config.toml
num_hidden_layers = 13
hidden_size = 448
num_attention_heads = 7
num_key_value_heads = 7
head_dim = 64
intermediate_size = 896
vocab_size = 8945
hidden_act = "tanh_gelu"
norm = "layernorm"
norm_place = "pre"
norm_eps = 1e-05
positions = "rope"
rope_theta = 10000.0
rope_fraction = 0.5
qk_norm = false
attn_scale = 0.125
bias = "none"
tie_word_embeddings = false
parallel_block = true
init = "normal"
init_std_qkv = 0.0289
init_std_o = 0.00567
init_std_up = 0.0289
init_std_down = 0.00567
optimizer = "soap_variant"
learning_rate = 0.00228
beta1 = 0.95
beta2 = 0.99
weight_decay = 0.15
lr_head = 0.00591
max_grad_norm = 1.0
warmup_steps = 200
schedule = "wsd"
decay_fraction = 0.749
decay_shape = "cos"
final_lr_fraction = 0.05
batch_tokens = 262144
max_seq_len = 2048
doc_mask = true
train_tokens = 1062000000
max_steps = 4052
dataset = "wikipedia_en"
Each number is 128 + 24 x the weight over the matrix's rms, rounded and kept within 0 to 255. Layers, rows and columns count from 0. Numbers have three digits each.

# layer 2 attention query, 448x448, rms 0.0641, rows 66-127, columns 112-223
105129123133113110157129091115126165115138147158158085132111117140108140123167076108150159138151100152161112099133124148136173110146123123112117127116136148139162141155131097127132154103113118132128119134129107117134139146107131132138141132158125114104111131130132124162142135159143116138141138111115137102139117151103170115152123128126
145154108138140129140134112140091159112129121115141124131125143172102135117118101129115123129085143151139112111098123100103140106132137133119076163140126133132137136111101125157091150140098138151144124123132114168093138142113121155157131135111167122122124149109146122166166126142139092127115145140146123122086103146134117127123107111096
138127114124138127147114122125112148086130132133108094147120120164128149135159143108138127173155145128155105143105105172129131140123113142140085110100160127123116139123157108150102136125091144149127126126129113118114149123143132130142123136117127110094125115164110124117139120148129097146145145148102131135135133131124121095132114135088
127122143140123211140145106155122129129181131122140126111103087150100108135141130199131140130151135090128102110094139139109134151128091130139115123129093148108155157098137113118133155118065096129113124136149088155137151129122141150123124140169092120152116117134096133108122142152097113144115126127118156105124142118154119162125130115098
134158138147130143112147141129143112116114117133115137137155136113128127098108131154163116101104127124139137123141117111137147130114139133118139148158126095113115142112087133148127117152134133122116142114111137137116111133111097115139130134099146141158164145109137107120136117101137119109130096114167126143097108098122116131103110117153
104124160109137105125129137125129142115134131135100142129121132120156130128126138128149146125129131127153116151129125122156137138153153146121145140121168110126134153113153095104160106131139140139122121143136139090139127120131131137123124114122145121134115125153155122103137128126120102134136110139126129133110134123135163146105150122147
128130125127133128153105129123138131095107117136126125127110137132127150134132121094128152125144148138139115114140125176120154125119127143116131114123141136142136148121135101114140142119137137139128140141127158108144129142116112121114151106100135119102099121171123123112103131139118122126110151124116132145158146166108151113117137138119
160143109134119135144109099121131125131158115119114115156097119138145116136131150159123148106117112129120130126129123118105090149121094113099105119154148156115132135116129134150130138131134104130120141150130128154092121128125126122130136118149103152164127137156109129136118138144136142130119116148134122127125122111141127133149123132129
148137122144144138099143140132116114139136110120128142140132125135110107124132120133135120126126117109123115152111104100134097129151141116157126129123104125107136136144127138133123117143134134113141121119108095125108128136135126111159129158142146119154135147093154137143122153118115116135133110116150114095123118108126124139128134133132
132139124125119141134060130137127112119098100132119137113122151116133131118114114117110130105100114134122138134162146131099131116143101156126135132134137143136111137148102126128150151131152150144144154109099134113140119124127101145134136103110140125120121121112147137131138126105093135081134151119131130152161160142126164131123134141128
118119128115125119134111125110118125129118123150119126145114116137149105144123101116113139133128133141119098119108128157135142123148122155120132106140130134128140157117133121117147148117131141159134154128117160109105129116117137125122127117124129123103109151137133146131116111131138140098121137147121114134138124149084113121144113137095
139137128120128103113119117123124108157149108113143132124111146127140161140134090131135157141162140119110154140150126132138090104100132106126139115134116135121133106136106138129133140146146139111152131112122117162129122153126124092108141170160143116149104115104140134138117128124137141127119125142140106093137120157118129111154122130128
129129155118118127134099127156129124108123139137107120110142099108142127113117111113141158116149134146132106114111123169109137127132129138107146101119141124137136135128144128131146128115116114129142139133119149142122125120102110125117132136149130130114120144144122149132089137130110114119139141123130123134145138154119145121142132136142
085153108151116140142138129153145120115154135106138102121134136111153161112122138131121117160156103156126123134149127123149101084105163102126130118150103124105149111106152090144086099132118112092116102126153137154106076122130104118114138147140140104140144145126111161151079169143117123140119105144153162108143115092133112113144124111166
136160094140143131131093110093156124109144132113142152127110141140159149118132105124092158141154106134118123140122141138118112151152158145104141118132144149127145124100161117130144127143112118122115115110107116109118084136130128135096123137167119126163134126175141156141085146165123142148127148141147150141111076140111125123151089112116
149124129139133135118097140086126181134147097116137125125131154125104125115141153146103128124123090129117108117149129139123095097139130183126105138144111176111124148119100121155111174079133149113162115130132128150108099113120132127104115102117084085170136141115152139092079124140132121154148139104120152159108105145117149136152148103131
106152102139125137115139107104101098141136147125126143146133130124123114131133114132106142147140142133148108128121102114130150136137126124115123147151097110108121102111163133139123110138137126098154145130119111150132101141124145142143118156144091127141133159136143163125130162148137141112119100129173115129110116125103079113133111156103
088104162095119114128143148125112150089146142153149120130157094127126141136116129111100093090164130126133141122126126097125155128151171128113115125121119103128125150117113129138128137105126122110142092124144127129115136127126123148136107132152181149114116149126131102152141096145117147140145148150141127122122140105133126121159136164141
145149127135154148138113113096153122113125108132137104130116119127144144113122130156102138104101128115080125141141126142127098136094081114126154104073135140134135115102099128156124167109131123102151140134149170114118151125119124114117125130133136122172157160173124142134096152135152096180093108157111131106116101148137095127131126104127
144094136148169094127112139121121165169176144109124097114148152162110127153125136097125127135120105149109122129112108135111132145117112114125109144135110132111127133133086171113071113128121116139131177149119124147101108107115101123133136149100131117141130104129118076124138145110102143148128108101104125139143105132136117126096113158142
115122103136142144117153149114149137133134138139132124139147139109123109131125117138140126124153125129122144111116123118136108115072123107153121122116112094113144149107147132148152127118130135116134115131145130135125119136101147113124121140121112148139143112118149121131116139134136086130117121143140124098097162118116122126128121136124
139101130140131156117146133107072098137140108148130144117139139142110098140152153129133106102142141125138126155125122105096114141128124125159132142144130124113138150148098180128151115142152131127099161152138090130168167167140131125148130146105149155110150120070135066099200097098109097100143127108166107082096139106136148147125146162116
085098150110144127117151127136135141099109121157156153112087171121165153162133128144131100088137124094112119135161137115127139129130116113076146124104122119131131111110118079126124151158140122139119139152164120111101161131155102138093121132123113151152113113170129138129105109146138116130123099123147142133128113158148133111133161122154
108120139107162080156129161132146099118131167096115113125140186090150087154132128157121111101175132111137141150170118099178123126095157131137091148111132082137107142105130124142108119102139145168121129146102138131127133142115111138119104171128116131153094109098132128154167142124122117157153150146147121132109177081140162129146134157150
132150112130165175141165144163153114131088065150111155122105106159115116092133119158123121118103097124158145132122158153103143116097109123137149102105143170153144136180162114093131144104107096141134114166105152137128137150129126108170108130131137119115128155135094119115137156153132116136131109075142145095141161112154133152140122109131
160124154124122153160159139095113127156124135122117112168090108154135151109130111119140190119128147120136133125106125154127135153165134150108136152115127167128128122132158146124126143136128091134156150124167093124096122135154116139163150146130091111116147128167091110127124096115123115078124132165091147126131127159135130150081146151159
132128119129145098130111100138099133129131082141123138139087128124135122158100104144116150123108095130103169107116105149094125167122132132124155143102132178100152134150083136145156135120123146108101117128133120147159079158139113112100146122108148139116090157110079103156113120153107138158140119143144129122117131118147104108145119122178
155117162092149147123152147115135127132144130142144123091161098145120104139096153107126106142112094105104153112108144130134139118103120123108114147111141138144126137099127111103137117097179096137143107121114143133135129158129130136157150143144086103140141129154143093123075127163131150132146147133152135122118144083176121109112141116116
162158076118162114123117114167112169108145151147117137107113118114122115138127077134114140145120108128153140117134124123098159120116098167119154095140104144167143151148105126179102116137121117115147093120121155085122089129148092167158153105163127118121142147137141112145065134161123094114133119102084140101130137119128106144099122104161
154124104117096141150102107099128123129145096108107161145104136102120108113106139121161146143117156094142125104153141134148112125126119128117144138119084153128115114131126105100125128137127089153156119146143132123133117116107097126097142123126161129112083122121135123094118122139154122146140121099126152112131151151150138176125125102141
162113118118105141111130157145129149127141125137100141096132095121157129129105130137131125107114136110112128141088157124163134124115134135121147129111131128144114105123142080106149144129100111125143133143120118123145111122125083144144147125140124152175132127162168193118082111121138143111093157118169139116166118147131118136104163109101
093151124151157129127112098142141157122084128154088141155151107129151146117106140113147127086127113158114142124106146152143145137121144130121102126136091129099140124115103098107120108134119154118159124137088071140124120135111139112150113149156133123116162092134155106150151118120137095100112130091127149140154127146142108110119121114111
113110125138159142134081130121072128079112173155115118113139117123136120167130141120124119085156183147136109132096144130103110119131152105137133112163111104120111130136162116149096103121133111165130143145125118130126150124111123153094138125125117151138105140158170144145135108078149157160118119105150172168113128152116142147135117132178
169114156127136106121125142134132142129147166133116086121113170119161135127139134124136115116122147143107151147105132154137140131131187113159146137151087090149146122105126143129075117112141119111166129126131105192088135134143189116104143141129122137163117111161132173138112123144123117101103080126112140110145121113133088127115096120142
135113174150117088150139177156107127115092132123127134142172142124107116115142124106121126147113178112109110115139139129145121103136143128145099123140141109116112158119110131109122118131151149140130151105132160166154133152110158118111130147084111116064132115141114151139120149114112121102157132129066088126140150128117141125114147130129
106127135142129159110113122117080139120175108139131151129152136113121126096067139139156161104133100155148095142136073177145098149098131110108132124125140081129116166157092103145146130137150142144111097149107109109120161156082147106170115118164138132149150150117107108098148119138120111129132062139134102152134148150075122146131140114102
141109161121113137101102124117122125088125076108137113133146117109138115128128147135098095126132157088147107154108141124122112095124103136123140154117133139117128117137138132129117138094146113116112122120139155138122146122123136100124099115118103119117106115118151136126108155130137108132103080097114114132141123122151130164144133140177
163106107103139104123127132144104162141124103110097066127114146127134161139110133108160126168125137124097149170126127146117114163149137146133116124126139119111162123114148124088135108145099163129102130102109127160123132119103136128130142142147126154148118113125137132139109119142144099174079114145127179133120146127077138103144129138112
105139144138125106103112123144087125126130168129114092110099169120159115136119111114121138134132170103146124128117104129137128123164133137159145150149127106130106134141128113143118066157129139127113137187113105141160124130094119138118098148118132172093121102102113106165145114053130103129097117162108136094145161106122112124105150129131
106152116138117153130142095098129111139119108131102109094123130110119123165114122117109147137092107155127119133144125123124121177111114119080158101107122155143112114140116152136089116149097130108098158141147127121174195152126112134102125129118122126134140126162141123096126120079131138155109114107105125113143127096098115129133112156164
161128114111137151105141156169170111142084146113105120133120122137129153119153163126141139149139127160173121128156144104110087090094120105158100091121116167139160112138101127126076143106128105088119128098168159148145144099117150097121135128142089128113137175095158132140142132176161108164140201108127139133112144114119108143166099139109
119150109139159117121122126136135152119106115134118144149153146119141123109107085169115156135116100114131161125095144139177145152136095138091139147143111128127143145195130130141133170112096128141165127097104186142144136113138145134125161146122132143111108168156131196123114157159121170140125089162129131162108108134132119153139072124151
129116105142094120157138136086130090119149126097140117182137135150138130098118124118148151149111076130110134115113135111144147140119093135129138112164133138120144142112134132119105157157129136136119151091127133143123120136109092111142140123118125120129099153111110143181107149179121132124116136119132149097132105162145117104129110131141
124103148131148103106165109094102135132152119138140153132144156124135119141129179127177143166126139116118136130110065097148147128093134095135116145096114139146133149173120148120134124107116161127149117153130115170151105148145131118163141122132156148131135108158100187125144115170130143119100098121111085146172090135117148124136127121125
115128135148184084104139124143120141119126157151119144130095130133155168114139130103145101150087118136128119140150138115148097138136119140131115128180160097118175120139163116112137117129136124144130105156131144114083140101115089140109102126127087130106150096101126151166137127117144129158099146149102134121129130172134144149101115154134
130154152097121161137119147111141118114138140120109149102123152146097104123141145141110144124144139126123104140173159122110121128122149166112159154121137157113095126083154119154146102145120150184121104117098124100145075144155111131139096127103157117111124120087124146105132143120111106128120121136154115154138160127107106133090103132114
128110108121102112123146140170101127136131089094125168093155145138120135148158137098141156134178143117112102109171097095131143124141132106169106091128159137170143144131113103093168136104186131116102121111164136103161099146120084083171131165124123107165129145128097138147152168130114134165131130174139125106148147133135129099158174146127
143117138092140136119102072112131102110133112139110114113108124131157111150107126150132117142093072140111147117134169127097136142141129136070136118092134165179152126141121145160135142162141125140128110163124140146141130154121086139117139119132145153158124123141129106122103117142085138111136113131136130144146129146146131139132099116145
119141091105104139100124094153146122151187090139141083137147106141131121132114122144162087112146119136123163122137147141116117107117109110132124109127176129144134146131138160121156143125138098145126126136122103098111103090139105132141142100147166147131086109176124143186141087129150126092092120125123176120127141118133131172125098140116
118111115133141078170119128107124137154154106132153120153134117109116116097116099071099136132135122133125152141122152144125149159155145108146102112116133117138097103093143092065168131133135118137153124093138165129104121119125139092152168154136139146120105164135113113160104141133138153177091168160096107102149075162122123110135121155132
136118146110140152144133159167139117093122114127093144139141156140131171107137121158140141153105133081151116127109122149142138114162132140137148153095140136132136148151098113146119145113128093104156154145153103121150131139172145130169157103105113136121148115146070081105126105116138059211173125102108115157097153149154129148073164110157
135115138158132106120167160137069153149123166169122178150153107124096116161138108114155144124140164068142113126133127099125135132154112133150146169103149126086107095150147190118139147115170137108101152125143124162142112157145199087113127115101114103070109126149117140136162135096136159128134123145103127104115139130128109160117118130165
124069126130093091114144108104107115122142118146125123139102110153163092142135120127106097112104128102090110115145120058123078159142139101154131153113141117113131133134147143117156116107168086105124136116109159135083141109122129146141127141134105153112150117116155133132127132112133118132148100080124155132155098113118152116150139156125
110125107152143143148157100115128133132114151135124135118147138138120129145162148134144166130147149103110159127119116120094091124147147100129089133136098132157124132154117109134155147144125099149140132153136140133150149118125103068121117101113138133118143128117136121118173135153126121131140143125125146148115101078151122097137116168164
115122138160114111121132118109101114135151108139137170155128128155174109148134104135094153108108087146118139117140120127107110143115150138153129142176134140120108127166122143155125123120132122140095134126126142114163140120163130153114122135122116137112123152129081124166146091122141102125126102126109097132155124160107135128124143114111
131112123155136102110141108135124104124096131123148164144122122109134132126115124147146132180123116166099104116128114167103138094082144100144174091120110149091122144115098102132127140125171070133114156144115126143120125093144109142118160151080128143108155147145105132160125159161089143112129148147124132119158122114150119118102161186132
132110115113142074128128128127194152118135142126136113104120126117123090129103129118133131120135120118118148165168128081127128102086154100125115127083128128136108156116180143171123125126118121125124086141139108127127130164107111120108103131138144114152137139151105131151142089167176103092159118117141158129146113120172094105134135108143
109126107160166142144152137111154142122135144104132111115137110142112145144108100105152120103099110131142132155099120116149150136130145090137082159118151142145141128160162130146101133147128106152166127142164127138072140081103114121111171134094157132128094144114116144129108120144161114135145117154117160115154123127120146141117131163122
103079090121100112131124124128108099144152135117149148120137091095083133126115123094136190158149115171136128133097137151148157120123117110121120134130118084121134151149155149113157122123097151117087122145100094152111066128128128109112102115115122130124131125135124112155128133106132139102127129097147152116102113162153147121147101130157
145107120154140117127111149117151118121153120127146144146131110142096126114108109152112106142128128103095131136144125143138081153129150145119096122150113118153152119159079098094108122106122129107144103125155125124095121143106137136133113124111127122133136088123150132137116124149108098138158138108143130131139108154132114164138142127129
140088120119112110130157110088149122132163093132127117135108110115084107142150168158092085097156137143119106133115144107126097156148108105149131140141138090134099134124133129122158140108168119120072139127090117130106144120130101116084111136122146130107097147112141151118118132133147155164146145112125138167118110142083096151134132181141
147112089127119105100078130131133157130115133145116132138122128103145156104113125139110113085114165146140139151146096122161095160095124137110131127105111097118133147145137131122130135174148146136121106153117125149144156123128130162122127107108124136141111144173147147108145133122126096116148152119166116122133134188130139136127143161144
# layer 2 attention key, 448x448, rms 0.0641, rows 66-127, columns 112-223
125118129133112122137120131123137126132158127131125145117126108112134134121142129131122134135155101130116125103158119115118120136127147156127110118169158135141099121121134130148099130122148140119117127150141116138138119120118118133121126095126093138139151103142104112157128128122135110148162135110129126117152134129129150100109153122116
111106149130103113149117117122136109131127140123124095116134125088116162126137139137178121150136103154115123116133113127127132140150120135111116123126133141108125106113120111113131112131139145123119093127098184118112119120120125140098134124115111111131138137162108118149090125131126142108139113137133136126144105098160123105133112128139
141134124130118119155120147137130143144129134124175109127110132103125137110125129125111129151113132125129126126137105105121114116116118141132118145123140124125111117127138121150147118123136143123127130163149150138112108135121156113115138107126096123146158130138128118155156119141126143118117115125120140135137132138118127114136104149114
128132123117149112120136061110128110120128092127133134157141101135154136124128108116090155160134155144091129106146115137168112161153140147081110129129149126141126116102112136134139130140133179110126135126129134139137103125104120132128129141098118123103113121131143088136118110145143118146114138129149092143112084140124121094154136104133
127124122115152138122113132121104141139134128120134122130118131124131131143134120112132133144123143149143121133104168131144103140126129107145138120119101123122144122148117142123120120130130131147159111111156142125137138138130138118124119139141115117120104139118132116111131112137111130126122137145110119117102123141140133127148130140130
100132157157131133124116139132145138117123162129149124130111101143148101145122168134117172119123165137106149134122120110121122121062136126149132128147149129168128153144100159140110129139102114115130141145126092112108105129121114116102121118131128128146133092132135109147147124110122125093123166132149128108143130156125099090131116123123
139135132146118101120121139122128120152147123122142125118135139120111126121135139120125142153123136138113112106130097116122121117128133135130126120135124138137128120131139134124112143120132120131125113137125127105121130120118137115127124115147124125138130114123113125121114123128124143136139122132110130117149128112123129111134138125108
103140140134144135121163126130127125124129108120091152127146098134096162113115127113124110125168148127109111162106114115120117127139142129130126120094123153101139131125143114128121124133125060130123142146141159119093117151167080132122136185151148118108153162138124114098140169103149127120129133110148135114116078142082119137142165103128
126127128134134143135146108118137129112125138140122145124146133125137123124136126121133133131136126145116140131142161155110137136123121137132136141154126122143128124140124133131126113138133129112119133111145118137133152127134138136124135135124128132139121125131127131137111128120119120126112137145121132120116128151135118127137116124117
118166145140154116102127142136124111114132117117142151088145115121128132121132141128131142129130084112142105122102097125107088115131146132133160133146100164167144153112150116142097158151130097105137109086134109076124143130093131118122106095142115129121132088146130157112144105102126134141117103117093135113141140153102161171085179088127
137112137126108126132114132128139120139124139131125104114123121114102138106135154134121141134136137137140123134128127123125143150138116117142135144115120130127128110133125141116117129144131124133141104131109123120138128132120135143106098126150121101143101134132127127115123132146132132156125134120119137137177136121116120122141132118130
123146123134151143156144146124114080127080138153122145139171119112125144102092117105150071128144153103131106135145132137131085148167121119138141168152103147071132087110110155131090113120130125112097117124131157125134148156138128115139138114126098155099139097136148160116112150130119132083124104130105144160156127120128092167172110117138
116131139119111137118140126110121125133126137143142124128118121125121140122134142118127125120110150117130124135141120111111131125134142124137122119144114141125130108113123132120123123144131134137120114143122120127138117118137130133127096129132127128110129125133112126128125122153140140149142130144118136117159137108123125119135130119114
135142116099133127090148101157159139107104112149125122159123152184152078132149140120129120140119135105144175104130154146144097159144096140108176145117156125106144138116135103167141125104127154130139096106116078159129185137144138138143167153116142145118089074115138129128125144112149088134139168114110099157105156165130156120119103140123
120141139116120139106116156131133097121116111136135125131140125136122119119109122124131144112130125127151146124126139131133135141113130119159147142129109133123147155127101125176107131131126114120135118143121128135129120122114140129136135119135142121114120123147133149115124129131125145111166112116151126104133141124114131116116151126152
092083133100137139109161106175110109127118100136093133138154113135167123145119141188122143119149123079132120099126166154127114140144122156110153141107104088117143095154140107116104111168135090130118100124128112127119182132178137133140158143145133144115065096125117191148076116153109107099103161097149116115154133142090163130154117129179
119126134122120122122132158134111119120136109130143129173147144119129152131142128108132131106133106132133130130127135148119131145144128136142133130135124138122147143111120141121106130139126123119125132117110115133130134145133170139139139118124146125147091128134144131121113125128119126123109107139134142115110137158123134110134157102150
168136117108172136167098100115139131124129178154142110175131106155126152128151134117152118120120168131126128102133126110160132147100097094108095112138157112155116127123129109094124105125140105107140141157080102099186148149111101114149175131107119128122149099136104101138105117119132109156145142113074117168175114145132170125096080107111
144160119143156129156131116140129127141128113139121110137128132139166123161112117139145101126066095135129110134111137132133102102128136117159122133094125122143145124109140130098176106098140114175129114127143093142090133107143113142132128116145116147106127098112101129143173136124156106123132159120152139107123144091159133111114146136132
112133116130146124131110167138110117120163108122153121138119128069130129127118148174100154113112137124136100121134150142118139154123111153129103154126107114112110119145158157119123132121163097110129110101150142140151178117118137116119104141137131179096133149089135151129090088144100159113158110120174118117103112140101121106140152130132
140132132129147110142144105143119127104123101103120118146148152126163114138146152130144128130123125153114118120119117165140134162125127148117118099144121111148108133118121133093158117140121116155105118122137092139122141135139114119110168146126158138147116124116139115135131108098131105128133143116150117136107117146162124115129118139153
133143139139140116142110135129144123149107139119126122123133131117130146121127147126130125139131121142118097132134116116130134150132140132116117132136121129145128131120125130111127149123111124118117124122121142121130120127104127130118119124125127140135134145127122137126131128125118130118123129133129116139124129126132126126123136134121
156166123110124116156099159126134124172125123143132133136159110092123140104150133131135100120130124142135136099161085125102099128138120147111132118147143123135120120112109140118152116109124124108110147130132144135104161118100120115136173108166116144103132102109129130132119159088132101147131134100151111096118105115129111107154124156135
152139166143127128104109146132086139076144151184134129147118112129096155116153133149131138143149136160142126149113134108081116116133107144148113160126116145108101121143166162094162116150132104112108138134147136111138134154122123155152109168122142146108139139130134112125137078154115151121139110138083122122158132125124133093121110167113
098119090150136137159097109101107141071109148122130098134140082140146121158133161085115122141120103128115167125120124133086142139127123140099144105162136115147139130134081094141142126159113156137148150085163109125113100124087153144119138108145125120156111114111134063162140148167115121145085165105133107152082112148130114092114116093105
110148114117129125155162075103126161122124101113083163151138121143104105113086089109130130114138124126129160129128157140119125165107140177117150104163200124148103131110150096144133129170120171121159127173098132155109108111124112139136147134105082118127139140086154096112145182127107101157171135115175138154134134123111101124098093125112
106118104127123142138124109123148140143106144135130126142138150162139171105117116109135101152160098133161088115167166114117062121156094130141164102103124115165153100131125142154086119071139067141118130144138082125100094147073098117119122118122142149129131094155127112118139112136116156117120129138118113100122153125122119141120154140108
121168117145118137156088130147131109128131135122098114152120110137114133141133128120123153123093119113132090137147162163148126151156131158102120114127111162147090127155109132093131130117097118119118087105119138116165129119143130135119132091100153133096124113128112101133140153150133142144110156139092113187142091122108161140135135154097
136153142105113134114106169099176112143137116077123118150120138146106110088142132131139150127128119136120147133078115126098162136116154139108148120112152131129150137129121105118150121092101143131127148106149106117130114107125104125125110158079126116149100139130177114150179151113145159141110155130134128153166139170159137150141152139131
095141077108118142102099132145123155111118159158131084135103097115147150157109097126100169124116118159118147159105153187117107126131151115128133134137122127142104178132153137154134136125080126143155112118143109160135134120138143102151124140104137163122168117126098111123134126143122158129128112167167105155105112092103136081127140154124
108133167126123137108113110147177116152136118113124125154050113127117137120140154126099124152127122150138100168156107133128140115115164147141123123141111119138125137107113094136171117138147106127110133115146103108111097118133135127095167106117159142132099118145104157112128142129111123112120155137113136135151114136133124157125128104160
121132134106140136102130124115136156129120165137162114095145125108127137127193081110121119132144122159143102147122134095072142112122129116118110138152144124167124134115163079169115114139130103141120179126134155133134140119081150140091152145148164142148121125158101160096101144095136112129139109171110159143096126121092111111160121109136
118106124130129114145114128153123103134108140111131079171150134135149083132120105139103120164126109113152126141123106122139156151127152144120125091097113105095109153132153075108116124143132181132154164110136150134101152117124106100141128136147101119121100117108101142128134176163130142122112144167161134131173116116142114102139140125116
144140117135108159143131141137119079131153142082123123171150123137118095142076101115086087166104150133134097136147128144089150132115096126140154161115114154116113124110109105187177133119118120122109122127158148099126173134074133152090131153121131121108129097122159102141090189107122145145110137092100114148145141123136099158118144081105
119104135119128161163138118117102109158141173101100174135063148152111134135108118125146127109127135122119139127110113135110121143103144169126107150140114156109122097142140183135128146091134130116085123157141126100102120167135086115131148183138154110114129138156127131138175105129145146115102142141123138128126120137134114159131103123124
130110139133125131129138157107151091106099156132151122132112102104105133153129142155113100128167147103084112064129106146122124102119134101135125098107117139119159156133142148130099126142107108147153114130127151095145120122155152125065098144118149150149114120139137123142113093089152122124114119144138095105112143129148108098129132111123
107131080149096124160157140084114087144122125159116144128131129108132135127157151145141170158100133131125129117148130169130097090142119108125113141118126124134127082143152145120109090151164139107132119129124152145132149114148152133142121157135118126123118107152125134137122085148068115129168123144126145134128126110111145117121146143088
143144079116092116165146109134138148131142132113111126115063132133136069133152145091106110132132125153129121109129085107110165076128138135129135137131140118117137168187143144120140145110172146120118120133145140144121091143140127114124094119105111130125138167096108111128136152124120118130121134114153148085130107142144140118113126125085
119099153111124168135135106134108144114131133122166139127169135131106135100153097159116148131138114159120130107133165123123125143138106092136123143136114141123144113103132156125131120108168126134122121130170108110123108141142076155135138162080116110099119137135128156129113114121135174095126128150139127123088134123122116147125134146129
139150116149146135149145165133097122116109091163135143149129144127114126104163112169133130106133138112115131081127123105129149095157138122122124139098141120112128143126153174116150123088168135127140157116133178089098132091131132127141120107124080135162113146044140133128132122128125107099136111116163144092106113128131150101114126141130
128137118114136105146143146165121123109135120151131097132123086143083103136136153096147131155102124103124120114123147091139121143141134115115137146097172120112132153161121139175191134137126166126173134107137163149133150133132172144139139104141133145103123106106114111143149126123121126137108104160126147129079100139132178140131145087076
130087110147094113129105088141111087158111120147103152114115125140141142131109147058102115131123102119091122123123120151130163129091121129129126116123137108151108120165082099129087168152109104154138120138134106111104123134162107159129152091164120134176145118128150091144159072116130132125119136057156160118198122072130100135112124119119
108139134087121105129102157147156122156143086125093121092142146091099146138170142109115129158136129152131105119113131154140150163163137162172126133126146076136132084160104139088099141112099181100161080097131142094143150102144148146112116089150146115135137146160159135167110114112109117146137148126119104144142158096121106143140164125141
140098138121134114105128118126093136091165123131151135134116098103132154149122131133144111098120119143109124093140122163153062128198127093120131120130139157143127132142133146111109116148129119125127118137119144123150121109131117122125118134167138134129104165125104118149071101140147121168131167144116118141145110138158118136135113120150
173144136093108114123129142104152109155113135102131139112137173162086130124097130118073131141144132132135146091118122111082138100085100099109148151092104106122104132158101145139156136132109106136128113107143142143118149151101115150125135131104134146117123149113083146111115099109089152127136120111146098100139110110128098113145125153130
116147118151115117109154088121155098139142138155145121154129150142166118132119140115169152146092114110120145161168118122156088077107085111173142124105125122135127158140124144141130167146108136066124107128127130140126101141117144132117080123122113140123128079166165133098125118140129075173172068119120137119130142134156112075116101104100
137098137133108126121115161149152072149162151137106127112085180159114159141129135125129137138144132097170118131096140122110138126154146156164118139130105174122150081125126173151141106195097119076124107137131120111136081103126127125127144108149135119108159079140150154145110120118106121075128131172160112113145126160153098146109103129119
113116121144160130137089167121129142131099140142140120130142118129079127137125114128126119110158127131103127120118089124156145088142126141132108136116106145105097126121122165132126100130124152112123144129144096158102104100124147102104128092157152118095124138165127121140146137091125150142131123124140148123135119089092143172116137122160
144095123161133081115127131100125081099129135172126112127111109133105136132112196147157117174137113117116159120118096121135127125145124099143133093107081127128127110152113110147119163124145128114139101105166119100162128110116136146106125193179139155111094145106123120119141158099093121180173164127170139099102146112134153139146159128134
142149076124098173187100133141094143134130149103113101107067169130110143114096097131163140146131133135115114153107144153112172141098146161129146130130128128143170085141119116099126111121079122119149144145115072139172144110127128143106111121144136134131120150117125139133136138099146105120096157106156148118111143105110138125104140118147
146133146119115113170123098156135137153112113112149096134145108152150088120108094115104125115123130115141124121169123099127125139118112151102117139110156101162144169123180148165108150136112143120084117129129120140083103153128125083115128169131106134110146151152111122149095158167147115105107143165118154149133135168114130137128115138071
094129112127118107111102124114155093140148095133120130116139134117180134101140097127090133124125100136144152130123082123117127127157075119156140144139113137168157093134134133162110106112132124133101138150089108123114145104107120129155133146171094121138156143132150177150073141141134114095140075155152126148139141119125136163153165142138
120128146141120163148150155117162095150127129144116142090141111127127126119150108142125134089150148105137132083094131179117146106140123112146124122101124153114115145123132125152132094145178114096120114148143120161163141136133110136134165147139149084142160106107130101125149123144115132128120093139133132124127120113134109139120153129139
111155146122154157077168108103132128109103131164134119147109115128132128133127114116120120099141134150085132077145109115098155139101132099126133137126122088174154184117133117133142089106113092118148122107123115124148183125150160165127130155139075152137103082082127153122133084108150105127160113129149112120091089114115131081109161109117
116105138117127108120153128112116155117127132124145108128137119123126162133117174108165108114157138153134134148112149137087120126138094102092138123096117128147136130127170137138122130117186115171156107156121109122099147134109114134144148159164123156143148117130138198129102110152131158074161115172146144164133153138129117130089139138132
137181157097117184123142154133131145098137093119155142158126148102173147153144134163108104091105142118130118124089138092126121178131136124150111137107101105168146126134113134135089127119114107108120109099148132137104164178120110091115137116153142115149123132147146110080101115113131146128107135148134097160092123183135090157150107100109
098116125118158156094148162196126095124077125141123123141169149123134167111140131167148130152094130125141134085115134136110094122153126150164116124135123119156156132124134100100130132145165155124100105116123120127108153105107110088115123119159131168094121099130148176159102157126099104139174149118144102171099135122122155116123143125136
138158124152093110132095120113131120102166126147100149181106126114087119133156158102105142141162125137128124127170104176118155120101156171133176139105160094159094121117127115085134134128118126095074098108134140113133124108126136117136140122131088119125122129152148131137115116137161145104104093124134119109116112094102096126144118130109
090123144107146126117119144138127158095149121147135119092145120141126138090126133137122114117144159094078100140105123119148097186131126170131131109109128110128133112123102124089082100103099116132135115108124112116148191140127139144130121126113148127138134106118122119183111129154102167130095145162103123111163132101103143145097131162107
110122138109134130117153130145121148100120087136114134100119134112185124117129132125173116123109127147136129131113149133121145125138124119161167143105091160161125148169116135150113114118099129157159127146103105109144108112139091146180135099148159092146155138130129114092118109139154154120109138103129124116107159129119091124149117101133
133145146126149125125152162144123120123122152124145118147175054113120169138176119086122143129148142135107112129154133124158174131113175121136093132103114138105164154112142142147092151130121123110132106136164135102164149134143167130138140160115125139139139143113117113098091132154140109172166125124109124101095139126132137132180148109121
107123130126152107106192117116132153114172130136145162155107116119112151143125141142170133111122110131091163125125129144135112108159136114168159126136111107131118141124142127131119128113123132109165164145140133084099122147118124111151129148140133138157117108113097120153123112151121139124102129128116123112101148153138091147138094130119
# layer 2 attention value, 448x448, rms 0.0562, rows 64, columns 112-223
123124156124122102121161137125128149118117097109097113122123133128110109141163143124157112147108110139158104126144117150124112152175140128118119106146118087104128079107131153132104116142122161105128106117115105138136114149125132090167127138120093126147164118125133139105174100156122173176098140128153143114143079110137105081113125145151